python train.py --d_mlp=2560 --norm_place="pre" --bias="all" --tie_embeddings=false --init_std_qkv=0.0327 --init_std_o=0.0 --init_std_down=0.0 --lr_mult_o=1.3 --grad_clip=1.0 --seq_len=1024 --doc_mask=true
Each number is 500 + 40 x the weight over the matrix's rms, rounded and kept within 0 to 999. Layers, rows and columns count from 0. Numbers have three digits each.

# down: layer 4 MLP down (transposed), 2560x640, rms 0.0171, rows 1370-1416, columns 576-639
# up: layer 4 MLP up, 2560x640, rms 0.0262, rows 1371-1416, columns 576-639
down1370:503515481498497467487404566475533463496541578460429563509439381444465475499489452504477507502495489503491514550484512521499522537420570459499432493507430484454534485500577501548458457543500530
up1371:491455493455510479451473448520528547467487455496529512524491503438522482478471492556534452546482512490535525515562493432526497477501502486455461564469544432490557432518471538432501539476517453
down1371:496516481476484429540522502487522555543487490480573523519501585440372487475488450520533453477529522531404500507535484499474477512493475459583522511468583519497535520403545531446528497394446488
up1372:518474560487498501497471513484549569484473489459548479533565509435512554482478514470463412496496543559567514420439460501429528527543496517456534557512473524590512432504463422451521456512582438
down1372:501486432476517499496519459502519485528496465588496519494460487612583480443540543506541443513518539406521464490523576586551505531579480509473405538525522528502411497460542502482522533480493569
up1373:471572423437600416525534548455532476515460537497582535584567500390540532483569445463465508446472511561441489514451468499492442525500414548485524433508573463488507557470497529526497499465470480
down1373:490503473521318517477485463543467535517449437503496533447541468545516390548513534544534562474560572548482483524448508463526544542504463459586586502471547530461480488498497502469511437506504450
up1374:472506496441428499455445491451484511562514399551504439526523527490475509451503553492493519559500550516487501473441483482524525490573504471524549479472508529473490463458496465490493546493462510
down1374:514472498490526503526482527515506443457481537482528485461463493526493489455496509530460493499510477431551440546498482474470434489476548509388463564503520553504465478503548563508465506534463523
up1375:462471438384508486482473475426593483500468472548495408503432460479585519495506486508453508516463503479449534484463519449484498531497549512479439545455573568428540449522527506563474493604399540
down1375:513497483520383432490543535465459478478512567482419514512501606494451368438518469574498534542518529541393456466469498573486525556542508460543547526423517428423450491508504490547423481516510566
up1376:495472418595430510580472439514483490531479473432482473543459545465480422500485549541507473434525485420537486515524567544480461516555540566450500482469491554489459552471478475507422501482513496
down1376:498499542543542484495487471437462482519477502519523483436528481540569556476523501464437507584571579551577452477470488446531525495464540481513574492552519480479556436504527538454589582563543457
up1377:539453532521514498470532464423489594549569478510522545529580371540443496551481530481457470584472437534470501423446505472542525486437601555480417465455445459489451555532551515493523523513511483
down1377:510529495561535544481571543460525507532509462464479480484544472492585463443524463496521550522521588482611468469514481502493529541479448461545498587525567467509560539490516483417492482531457445
up1378:484493515498468503499389428520404483462530436535488579488444538617503487589517492463488531503571520478581452545494577458397469531553463501454553524475495485578494509577446457569510490521536505
down1378:517491340547448455534548522579458520480584474500480543474458445476520490543514567508477441492484547524594519535506520515490623487398514477456486440548473516397498500509550487496488482536509494
up1379:488582420527440552451490476538539460514487500529529454550455412483501501517455494495483484567470478438473435477466514558516565499494508480461530523522502482485470519522563451498539482530470521
down1379:494475506456518506515502529526426524539493464479486499460525532519503528521529534510537473490497517542477525496520498484526573506502497506497517479487496491516534505469507444473511497491551508
up1380:458498468537475562535494456507576517492504465553564520458495468534550421440544538526502531571532547456462496527530555508466557461510512523534427497501494497518503532524613433463501506458511508
down1380:517416452562517475549509564527470497464555461437559494529457490485518549511522486509492481489475522435572474429498459417512517547484507475432491562496523539558526504493509479488434542492532424
up1381:478443435539495469498501534473513482544438523532499512497496470447514498544467441551494537495543575512561495544453551476462477509501497550504463469523537491427488409502449456487509473530543478
down1381:492498503522557520473553559465531478521566498541508548489505549503501462453520515498486441450511496430469482463493456476510492530453439509355462530528493558494497513549553503453515494431456547
up1382:496503475519510487535524503453562442506489540557532534513568425509531449494565476452500519527489613477527449521525535467488468515528440578448523456460525483519498468506513515449435574477529570
down1382:492515494477488354512456519533423459474483463485494471541476471535533553457501462548451503552480467413517487504537513468437498501476566538475438520454564557524502520560534459578433480500526565
up1383:515536431481472557522456487508446524522499539480500427537500447524513566578473602504468463440488515483437459555504522571462512562503453448428513507492464494438526441469468464553509479583493569
down1383:480476540498527415473566445442481489511487465483446545431472444385521565450498467553541565438545569472527519435539474413540483512534546500497450564536513509520431504496540490410464466525469408
up1384:523463473554541541486496510519527510534557478506515474432563544469551529443467527503480458533479573441503546516453473436574507558491469545477529487503489465561487468534478528525476593472507480
down1384:488464458489519450509520512470459516466474556552507518570446494538475445525528524488492513532556398479520503485498515595469454493526521411457540460456472454459553495449506490494479439390462551
up1385:454522491472451549511496467430542604474451531465494477509490496495468508488547556558535482488422516500487530441474484567533494511513497500498480502520457500518399465535564551477413447603462525
down1385:497470473501450490512525517515426416481535534504469535494525563541490497542503494445429479512517444517508467560518492542501486498424547572517511536565477519528587497509450503532553502430527469
up1386:552467543481510501476548493404524541481440455521545494552531448567501459557478450506466535518573609577523416569485477501488494548572502468535448452437483483538500461495456521432530514574507486
down1386:522472542544541388406445424545505573471499492457415475523554474540540535524497522514494551528493446528483498579494467579478519453523405511416466470450527487424569534552522482500378524472549566
up1387:464509511416559481453455461496489499511476475507577561561488536483469540474557539523552524437456461472500518495525500534569530500512548519452487559498540527565500483510465503517547472572507508
down1387:524419473446482499489500475522560572519564436508462496412503331579646468459522482575508488461546484305436468508491523499499530476483408485393412501468423494433508538509490518470581527529444505
up1388:485510512444489520530550447420457445460530455551521449513549471470509504533558434506443528539518468446452438487494560521559562509570500473586537488525527549500477527454553468413501540539498536
down1388:513477502523481493457507534615498535490541457443484541471459449555479447463481556545533492517480527580614525507541399477501547478447476552489538488556476420473535533471506485544478359458509489
up1389:485426505563502516470473574519537462506534453491547418479451545530491512560551406466470493505531528491494583572494529489559615496495479456502511437487541511535480494456490476425550584474515466
down1389:486495465361605543486482511560491429520454508535587464513468542418511486490496547512570498547478525507408456493371516450560487454501474482575553567535564478514567507460423501486539441500525497
up1390:495496519563479537490473527527527452494484527556530523529608498490493512635508493550469452538480545438560521517570513511458534502462498549442493537453522431526571530512571539488575482470496472
down1390:479435422449552439507490555489434514474442474501536489467445464504535529497532581495443491479533499516435511505503531491481467480630499452514639514506570525513490462534490487499530505483491476
up1391:520522518480495546498446427518513431515518514516511519561483428523472497556550433496427499520506543425448401469544571473527492557590477426513450471494479510540449489544452515488544576452511552
down1391:510471482571562478530521482516525556445440591518564545486466481548474538497475527487532467514448479497535509502434457463487520445445539556508599504503466531508544463532504524484525410430533494
up1392:505544541432462571471435473531530493535483463526500469490468597524503451428471461534543454491568516451453522471471431421536497526578457456519450550456469612569471513479476533512573613431431499
down1392:496485548642499556455464575541493429492518515502504545471474563497525495473488562534537571453531568500566514532525415413460471490447519492399485513500523570539478545496465469476559483518532420
up1393:495445481458474483470424434455594469524463502477555516506504444587452499507542543493457503521507456492356544434395478464486520487487529471508427546454504493546534442529465505472533546526428472
down1393:453539548596519525498563521486463514490584495476545526520440493472517534486501545458433564541482491542579517517499464505539486629517461499520492523553481535423493534532536493459464467525505519
up1394:497419481509559509531458454477582478476430422489556493545491473490528538453545379558519482507488536493531485469462517505489535408482483486493458477438545558483473448494503579454548469487477488
down1394:482535538483470435484564498533460529486493619501471487466500603492471508500499471482492459467480462482424537475507466535523497591503468447504520544516446476496510508526532434523462512445448526
up1395:483533453468436474464525469530482509549469483538566451482489510553483528470553502529538523540459426482483459496482532411521542494495467545531511457450511474536554510496470479473522521579461512
down1395:509527542525586512509488519431488481488524540463440511488500527506489487505516529523484424486549445487551462478489462564504533497439545531489476480553514536541407504552511503519486453426549493
up1396:541488533526464535486470490545468563472457516521490483483549427553553462569513530433486423453470536484469484451510543490586545513616457505520447478525482554505434439567490461519490491531501439
down1396:485554531411606444478498589489575443475506447542503537520477559490531566480494473524556514353478528381546480541506419428471487489505551484516474485510513516507458492441536429452501484597498524
up1397:490482434534539473483451440543458492458497509495454508504528519496439462437517506539509525525512560512437516589469520516448545509475477514553509556559449484503525440514550527477429481572519482
down1397:475465581534499523509518578461505512462554462485493492521464558459466503540503526467501513500456441515539545424532510484461465487528547492462501468513530546468528555561535473506527565478508481
up1398:507513541561496582418461472536481500520473431465495498580527513517463518479459581380435489572479526515543432524494480500492561519556553478565517440529567482545521488561567479473513513553535514
down1398:503451479521488458504432512473493498520508582565547481456518475525537499484527512576481498491512588448339496434475520503546501545498464525495493517425474539474455575481487484500474541448492553
up1399:503542494523475449480528471480492447488462521496434435463504451475580515495518544580439465446550575603532459529468461517540473527527467502453527456548448459511600407546430540503482422567475507
down1399:551448505428477486457534501497505487513514383479473543501437546519474487462537438502540538519534515445521507490540527537554542515542493544483459499486458501493468558533507470446483552504540483
up1400:529435530537506495472510483548480514479498438530554526463476516476494499514548489566447534569561550533496545510478542517517457445532439514463526544521521526434555460502473505460551434467472456
down1400:521572419456453526523524554524482487536558542503512480520511536414510516530490524530482520448411438461432513518492425473489499627541526467491447465491519511506404517502532503511465583480480535
up1401:451566474533534518531454512472428491464529451462488539549501420562509444445550443555515533571575545463523520420520524516520489529530555483583475559516498523579489521482475442445435511502562540
down1401:514536466554525431524584471543538520481418509502468553470548604530500517565506508546482472505535478484514477472483487549455524500540492547520564520580546484560472476525517527500504496490430457
up1402:542527549524495518445432453431548524541428418544506530503494546495569488509525499482454433436485521463498493507471526519504517554544481510513494495442476442458459434544502489504501455509495588
down1402:543448551414579495513508511450520483531519511498524504525531498489504566475487540493531429482455456459462479466487526496544503507466475526461457517493446563428457508545429460544469544596557536
up1403:520472437507509459562553490522507542533457511524551496477490454432499512513548458519469466462468532525468581556506509508496475511552462518485400557452523569538542551494468557462511460476451447
down1403:508492511493460508526442518419507508490523559533457554450521502447462509535498495557494505479525537494427422490486525470535498503496545483491530543494487416493414452474502485530429528529568531
up1404:510477498491413549488463463445465524473520444557501447472492456525512502507518462505507493519495497504548502418475495448507500534539596487477540542522506478554531498515564514523467410473474484
down1404:504537530541533478516513491421521462455511510476518471497513478488498441486508577435507560457515463573529461463425442520504549464487545550506455499458551539474471480501502525494503522479538523
up1405:463571496539418518468469506538521565484581507472479557551487469480511605519494527514515474520541525547538466457535435621409524539544470505439499476462461456567509502543521456480462455539503584
down1405:496444472407509449520477487464419505507496456469544452549483493504469414523477500516489500498523487586478516548503532507503521574470536473459485474515476507452467481499515486484524562556505537
up1406:493466472507440562506489490499479455463466505504514507448501510436540466438470499509444456565518506496422496485529484447502468484582504547513531565503506498491511531445535512412510486446436478
down1406:557561478497487488494516518548549478493521512547486494468455452532538584583548486424461488438513408460527498470544456560472535493386429463375465458506536490465506483547536512564549557563481524
up1407:533472497479482519461504462426481436482528492483456475461448500557431533498530467508450562494458502477464497488500548528534482587423548477479490500441474476494488458562565489547431478513460557
down1407:504499519449564508494487469495544499514468540509445521477553479487530438574517445539499546549500503495548458496490500522461493469517516554483523468525507467523527502491487503465570529461604495
up1408:443433416582427571517498465460485518483544434518458511529497514572504438521534540541526497502539528484483537462500571544474531470458541531573562453496530524526525463478553501505436524483489562
down1408:498535525481572502494529562538514467499515492540549480514485513485499554436496496457493462510489506562527501550502444483486493470504462473468402504499525468462531505539491557510483496546524460
up1409:514518478550533442543458406496503515514532470523543441580530447515514443567549468460437507531479495505454528476553515548507500525477423552532590486527497529531591510493534530474435494558466494
down1409:503465517539482497515437446511505452481455513509485509532450402518434493541505488463559468477492492542490485493418459474463511503443508532467460410464438427480524395475428545515491568527477463
up1410:444472517511476557506460444463448522501456495529482538462530543501558442462548483497459540565480518460497481475508487552500520550591563526492460490501519493490532477468537525485548455460486509
down1410:480477568546485494489539501525535505503546438490415485492420524456490468541512461545530442419530519460550475465459490474468480470483550473522509499507463513452446526482540466536448557536489472
up1411:499470536507506467528469500499509548541439530523452422514500481479481521546513483559455547515501525527438542491459545518509479497545483485483476568524546502501550439488494496486447485512461539
down1411:481476487503492512545507511459449500520500502519477478498549522487508513504493513513526476490492497510483484486528525463494442450529529573497488515503443470506526504523503465481570480454494459
up1412:488479463483486481477461520450543486449466483501527493525430489452461507543484465513450531576537508518501411460491519423486515553476525503480512488497533494461575559561504489572534494466474485
down1412:494469427546544586480523489509510468484515529511415485538471446500511500483537528513527467462433443546472551533476504570467492461540574530485502424507458491466471498533480506412486522551531484
up1413:477395511506509461471466474540567534460443537509534484501458452442556481552456561545543552511522484486478522529443527465481502461531579511511413489480461441482573482539462506527520506443521483
down1413:494520545606464478519489542534477489509566488510393524557562578517504529468511375449524433424487514528500615472538481514505449494476475545495576467470471509542512526498537496439461468478502506
up1414:507501433496505501455553466510472534540499454567430566448546516487527521519489492516481484539532525531501443544529531532483470528501566512488577517419565513538491449520584463479501429431526451
down1414:496474529525560536537537564518546473504512517553498557490447619528531522580492491545567590530556498460513452522432495519526495467483574499540532525502502549464481506455490446510524510444470521
up1415:503554475508535540471548558471455552491483500471514525574415409620512543513471451476471501544493490516530498528482470456513480484451457499401454561427508487529456521490595472468538465532476562
down1415:503437591528444497538424536475594449490521523492461501424512576455564559487516542525505498491496564439490457468484433485498521515505531468541460521544512538565451454493460489520458500419484481
up1416:496470544559472439520501466487449513556491537468523502534554509510518494522560496446491530568447507435458546496527564459544519546521506501479438501501568549457468516454559507513464548486489528
down1416:498545479455522513493501518488490483497469493491520505452436471452531512521482535564562544451534486528594440522464440474467562437535555529546564430509553473478559490458494477416533449467570425